Weights of a small transformer language model.
Size: 4 heads of 128, vocabulary 12910, 61.1M parameters.
Architecture: RMSNorm before each block, learned positions, biases.
Training: a variant of Adam for these matrices, 1122M tokens, 8561 steps.
Each number is 128 + 32 x the weight over the matrix's rms, rounded and kept within 0 to 255. Layers, rows and columns count from 0. Numbers have three digits each.

# layer 4 attention output (transposed), 512x768, rms 0.0161, rows 188-204, columns 384-575
099114108143087118100077124146114172131171109149074125167147132106150110131142103185141134150155137145095135117122146101141172154103100167154118119124143131107105088152148139142141139159129128071118103127184102150141120117115112106124091162102113149157082110120105153135134114125157162114115101203102079109102087122159079135184089153172115136124096162109090126117114162088153129136143141083151146153094153091075135174115184157097131133116137115147113122148132200137094127140133150122106145142105127120158182102125138127129135189151138142102160155086139091147126143139153111115
111157072141163123153137152111094135098147103112123242106118128167161086110110126091142139138093123148180136089132116150164094154146164171149180129151145115158115142116126141115150099141105133217182148154123128151120127077101133134089122145120108166104155176109132105111156143130083130123167126021177145149089147093108097132165176135141086152153088132146178162114151069156125183147101138131182085119138165114108123141173136143155103125142138090140119144097115098132148139128125133161138163126140145121111160158107155171096080128116107070106131148150136119136092113078071167170
163146122157130116167069118111116132179095124148116114118118108138094094149143150172158161138150094151105131122094166174134130131118145143132116099116133087150112139132108126157086114145107130142137134116094124105184153142108147137129155149099146111063101098162083111147091120126106137120165104128129132144128101160121130189181132128130131165140150165148117080129101119117080095092118103110154142103099120066135129137155117136106096124126128161151154108101149131101069086133102119096101083148082139149116167144146073130148155131152178116144108126105154129127170139143146173109
161121140162146111142111086123157128153122151121129100093146189077123102120130153102117108132168132134096156121108133126114135118120110144125115068171165185083111121094133102193160130118082124146124142085147136145126073116102157069127106079133120183124139173133135129146126158135114031127075138147133175147113074105132117161134098117039104115147092165119126173096179144149136116160151097106139072148165119118137081138081124124145157139094120156158156115127119119134141148104141129194153124132131123175118104090135104115161098139095167109120155149110080089182122126149081102101
179134175122123112117118114159111086121138136129106250165169121102102127118153148156150133093153140083139113167144111113114098133141101110157131090095125165113137097102143135083147113130145156158111118113122139163098112095117132120156094068110163146129142148079090114130054153131164094113132123066090121102132151133097139155153139128105117128130112160103156143134124104099178124166132154087140188140164151176146084103156100097148081153103117140158130116149116076137137146120129096142113108150113092160134139114154101102168152142082149133174145082148119119169156084143122140125
115113138128126108131143179142123144103118130116102033127127156109101083110111088154145143153128163162166084154120161099137164115154127122184119155092071121169149132125141169103124151118117124122153133088123135130080113082127106167136089097111160113133134113158096087110133140127123121107158151170082109140177134142123141151177114116161159152085177112109163111096104144122133143133111104134120139110103147050103118147168109157093127186119114147103142119148107161134114159135143113103045153141137142138142157172102104114117115145147154144123089133128109137116154104136120124092
147127124118133141121106128170131081132134169137195090134123108150102130120144132114093091142157162108112122140161135129143085149145134143113153103130162150147129141115103129116126117130092127129131144120139131133103090123155111122161161122164142158119158138172101143139124178170086092094105184101181096124136151113146143121169155102110162066140176068130151081123151126130100203097081142129111096069171097118109172139147126125148127138114140129128153114143147120131135130121132066140140161087137123216171106174104150116083130110101141138119095078154137163118135188116169107121
062154098106118108174134111163125101093188104133129255162103127114133127144133111146140148133078183121114124082120115110119124138145105146110124095151158139140086177116119066136126138131132139099111121126135134109116161089106142129131144165113161113135127116128149102144135138126138133124137141125108189127138135117139078113117115115133118123137045135097161139142099088138175089110123158130128123109124170155064143130090185125137137100135093096131087137126149111087124158137127097089139147140115125118143104073101121134147099161150149102060153161100132168141114053116120104111
168119126124132075104085135127147110138144153097128133064137045096125108138079171196119136102078167168121101158165175111154125143169062085154086134117135144097139134127114176150128135166166153132126082136177162102132129105157144165145148111104106139157114156090129100089147175125130159105098156123155130149132126132124134114140120139134066146116104125135135119129121121089110118120153127126140102125136114158139133091127136103100094147092154158117144114122109133124089148146151106136161123164161101125097141139161144149146164139122113135144111153162097136123123166146119107095
119086145146117129118111122085158118102184102127117247126136111158138148116165076140145159117119113158152147077074106078107143182159123176118137119143134096107171063134095095146119125109154150156113069145112125119116148113139104091141147125080113122123133146080176120119133130137076166137140091099151115095100143128114151121122106103130123130164101168120153097117106152110102111152153133109073119109127168124128128142065144087142115183160099119126125123114110131127073121101132171164129121102176107123117153107098143138134100140113138128139143142123146086131133155088120104140
178145087134113151137109106132108108125146107129138000134116126143120115137129150113107177135133084149125126084110124135135085115126125081122128154118138124112131131123125120155136117115116156131146146143102161109152159153127138126134166163103136127134156151145140107134131070123075100164130109165130155153100121128163129121107137103109104127122197139132121113127128183155116129128129149159138113102130107142105117156129115150119119101155106150159107108118121125129157122124145119140131110105156141093120146114133126120125115164146080139111150127148157096135139104109127181122
137125137132150087169178105119106191126127129150097181089143116122132112103071087107113168130119057113157084132148113132163149137117169105134160112138130106119187141121110050178116101097096093146118114091119177097188159098103146158130163114122130118115109097099117105165139143101092164127196116127100169140111125168092192150133217120140109122119090167150143109153111146128122109136153082097119147088119144099099115128136079109147116152112126109143127136091128126094119135136131136104097124129127115156128067161107133142138136083133138145141081156115080136037105069093130100074
066109153129156133138129118148104087152186087142125155122108129147141127068171108121208165142124133153137191137092144125127056151142138188109105155137152061150137102124150102132141133137116125187115098152124097135148167070137135137152163164114140115129167164179173103140135122144095149134149092074162160101118143144102120105127116098147124127154151133132144171101075054109086133100125098097115123105105087116147123124120080135127128109152097126151123165109116137127100114131085089159166117131159111155114169141098115167153124105147147115105178160149129112111136124095119126170
121137191107128137103104106118136103134113101069124226119126184094055099137122102116130068123176112160144140161109116085107165110149157133091096173216104124137129111085105129154157113112186120165140161147094133164146149133128084149150122128085093097109146152088155140126100142093130126137144141103082149120114159136059085149128136104150125116115048158139170173160166134126111116126162154110123163146124130159103102093158109118092130152127083126112087164151123087093153107133126112133134096121108165111159093123097163112086097144108129114117158083128158132142099109137089122107
172160111154138140104108109140132171135135100178155000137103145130120100134093148106155140116135124131108086095169146107114102084138159119116126117127150161099094131108148134121143118114099131094122147115148169144118077131128134092164135126166148097167112144085095118142173105151120109130108121198074174104168115100176121113103130113095130147159153170130139123109125216106177095136097128137154097082162165160122122147100121159136191117116135130096083108129134101119147133094129135145107112105142140125144148089130098135143144108122078124134151085144148112116114114124122130119
093110107107124098185094075139132109131150117126094220113101148138153100133135093178105141117100169137183134138120133159189147188098084129119142120167161142149152162131111133098130142107137109138099109141125144101141094149120094114140112141114121137159093117096133087122150177124118095146130115155095099129103092174197092142106119183151123133109047125156101176138138102158109139124159130137177110155126119102147116120126097180118101142138116116156190092054129116174118153131104132116133152095110178118145131105150167124111166111096138104128111159125121091152131122110123121108
113123132117121113116073187133157115143143123123087090188128112121129110107123093104125125173114140122122118129149154110179137110095115158094104154109104111151097161117137082082124137185128131142104187083178094145162125125037103153175140136134088028162116123168115149148105136140123140132144151155155112179122120162171118159128144127137150138104194121132134110135098159136103183049081118133139135137140108111091081134117150136122134093135140106077089139135152115104131136128084111088058159121108169119170114155121090098088084188126202117090135105119128135154134147135160147155
# layer 4 attention value, 512x768, rms 0.0173, rows 189-205, columns 384-575
100151162129114139112065077168154095148100161125120105136141156130101155131151098170132119127156155121034134164142151110106105064098115075098112123109154132101164121151131108132116132134153144106078154126168111121132149131121137126172123097140167119150138106119138128156128122079209093116141103159072113124165160188126162113112088092071182097107104131149130118108138114107122043064118161073126170152120054112138170123070111110158126114140116168139155104207092147133112068093091115135082137121148075138168112057100105154169131146147149138108135126107107122142169121148124106149
113091125111113136042144107107125114098139084071132106141132176124155120090115107087107124156084148085093112136141100098106063145164075119161136153097131135139166134127144112104138176094101082131100086098165142156099089104142112114168130115137117151107118161165156137104138162114157132144131114167105124135111140108129107108063072106154149145118135109122125127179142139111165140160095127150121118137164124205130062110086149139130125124129134118101131164105179148152166202169147159131155153113108093103139140109090157093142122155089156094130125128109145101111121112147140083135
117088132087119147098156160106093155096123120134115146112110074170174134136057117132103116167102168136167094127092105139153121079117127133061159180056153148144165179186169155057157135180181143156156142116126089124118175156131124167131105146104133106104115132140107169109124078141122176139154106120111124140148137145127142106126143123171127148139157131129115080171137130101131103116102141130130165114111151131120148081120163137106083167113101096082073106100118137118155121150106114102102114130146129072089184163093166139140120126151067162085083075140137144064117199114166154139
113114100126157154196108162069121144095137118147132124108057108136114143082068127138096155146138149126066126123087150156148162111158125127106153185142138127149127112154111092172136139102126128104155100105146131154136141095155110100138199155132159113123139121135141119153191153106130158149148127122142135170106125125104137090097102129192153108124155104140062121109141151135138137085158123138096086132071127118133180117140210115089132146137133173124126107104146153123141090170124140125126156141154140102140144183113153154113129119132111138094098152116138092081072177083129116138
120144098097138173102119133144133094132128124119091159137111129140131145122153184110128104100122111097095111112177096090124129132142083122136127101174149158115098131132084079199126173152106119085081078110054131124132182181176138050129186120168087126185126146123120107161149099145141187115106133148128138158094136105155135135057098099098105111184124124168140159108174135154147109111121149118154094133102150138113150097158143136144082063144111110133103170100093080122120126156091121167214109149139158109119111115134138125148188118090100108147139109116127121128134108076113145177
088118157083101090152206104110127160172123120111133125105098183095118124113097093167153140127094086177167165113119161111129171116091164114149151104145163166112130139130142105149152075135136109131165101142138166100130135184110125143115145131147122141146153126125180084112137081151163145193177122145088166149126109121146139156104066124120092090144101179136156142155121127182144067149104061128134116205117094135160092103118121133142167074126105138179117132175109120079131155122127161100138123118115113114092136076178103160186140192187116143097160172110118139150140107122124157151
144135152160106119069112120125154130143084125098139123104110105096121130118114104085114095125158102141130134137119132160154151106153154116174129145141092086134140105135166155133152109182163144090158124147122118176145125099132146146130103092147110106117125130135113162109090140127095157161115118129077103087133116144127190148144157185127166130081134178150118142106167152078102165128167155173198107116112105081202122150144056121153136150102159120137115138158072130135152097110101109112131092093119154145139168108180169143132166138172112157202082040151147082141124156121160169125
151100105154162149150150177118170111105124139134097127156126190177109129124133075075105125161187105132109104117171114163078108082093142150123163139180110119151126095176087107135132119110101120121178163125062084125085098110140127066107137108141172122122135139091109135185133117100097137139165095113097125156111117111144130098119113136149155130095152164090119161139137140163144172136134085111153142143171106074120148140152143157146137045149147128150091100111142112150127076171100139145104123113133137144141139155105092078116118126121157103133122148123138118126162081098139139192
160149112146161141091102118196075159143058153151093116127113159088115156086068163135132132074098168101137150171120114117087128104113158070103120136101152147154082140105104184103122167141096153136152143126182158115145111102105139099075063126141171102078120097106078167121144156115170098140170144149100175103182148129163101136109117161146143174125116112081122122083148129134158137107118130157153193117156148150124128154126129126153118133086138122113135165139159122113156109142149127123128121176118106176135112136166091152119144171149131112105088114164114129170122133107102152110
067102169096164109136122156102139164119125127115135182126124121126195159095106079191111127119133164117142154148138131110119134142107139148107096118102102112125116139153138141073102172158102100066142141135145071160100129101114143098107070097102129080111105084113119215088114200116172164102098157150135086105178160109128128172119108180127181112146090134116105133083136129080149128098119130099138133088174143140155126119110147133107163153095145110094121148165125154124101108090131129084123133143089129128169125103160154169108120124092134151136084116107074151123152173153148063090
102110114110059130097123151131136049092149126116129100177111143173053105163099157128181030089143200161109174167127135120090129120159106118168149152151172157175092137168173210092157169135144129125116128102163118134047061148159098102130116137106116095119139119130150143099148088146197098073119134147171121158152118130150066110137095163113144139100131109105076152040126131117132116145162144150179115145092122136184165118130185135150131123107106139152107125124129136169130131154086111155204117171164161107118192133175077119114143160059115093084180061160125100161149146193109115148
131162108155098107113135131134114157110073167076120140133110166159129139131126079148030065041110101093120080137130121144122132097121171081151117067187157131137074181068131176106136121134197145117186182101145125146153118125114114082111103124153116169100076108121094133113104124096115083149154166161074139138151097093114133155152109118135101153122122157138172095144183155134171161126133113166145133180163117157106135151162193139179141158165149127126152147130131114218124143126134106148139115146103110153100140151130142164100150143155146130117110088132107098172065102147114109150
142096109158161126117158131119139135107156151179126080090109101152128137114118177133183161151120122047120169109154134146177130130089055134164146101134101110181134140173129107145065139161120155080065132126125108085118085133160121137140144138217169110135112158132092134114131148143138151141103086130156122118106122100171153107157086173128178166124138127128126112089089066096144153168149121189141055081085111119139140168112117141170105085180168132085146124146107169114107180144150120133087142121129123123089138141137118127186171143138159172158126144108068127076163125110142189182
089068148124169099148133130183132075161082162140111139080156084099132178136132064156084129146117139139138134124147069191168162152143128113109076118138139095112166121121130126145080126129137084128101111133130090080156121091139155144069126113127081125107130147132187214098120081194131132133120142123144117146102124152144102144178142155158140117107100157134122143162131125171104154141136134140096175124091124071135130126157144114125092101129140132191148127139143171140130123148168102124135142096141182147152171160170135115149146182147147135116153178109110135132106176161127136094
114166140123135121073113156137121148051103130121147118176104170136058147110126173089160062138174139143132121102155080067107099123135171176144110138131131156113113098171143125147157143138136131122140133096118120170096157105157174082098106132167132099088191112129095151127142072099158185115149133152126154128114197177129108146153188083108165137168130121125130139147139110123136103157118123127126115105110130148149136126111168130123143167140109115061078118137113151072144151088119116137128141103110074144138146116111092129133139163150136152135144107143163142123131165129090112151
113146144144118085124163071143099115151133135105167131112093129176140131117153151130123166129113133134136116129173092144085137163128109131096152176040116143126164131068129126154144104055163135136161088104083168093104154173199114145097094167104147144147150138141148119147113126140117117124104075145145145101125134070120127120141085121144143112155165122164174170162138108145142099169129133127129167152053116103158145126103130143103100137169115162171176155145121147134096148166187158114158142152126103123106141126133091147158108114114051090181129130132118124167119083139130130166
135120121102103145109091175112138112188100126144135128154151107169091113116154151156060122133126113129138092162104137142120110127167165147185104131118119147154129110105119075127176131099130133142153184151118109119158109131127115049186158100147135176125121043128154158159138152106118145204136116098137161103112133109083091145119202121099101148120131134123130141103107163118167114103103091130176128119179135143089116135158122108138133152145125164084111141156170093146089216183152147149118159117114176101132143091143178074187115069081156131122105132106132136056068117071119143129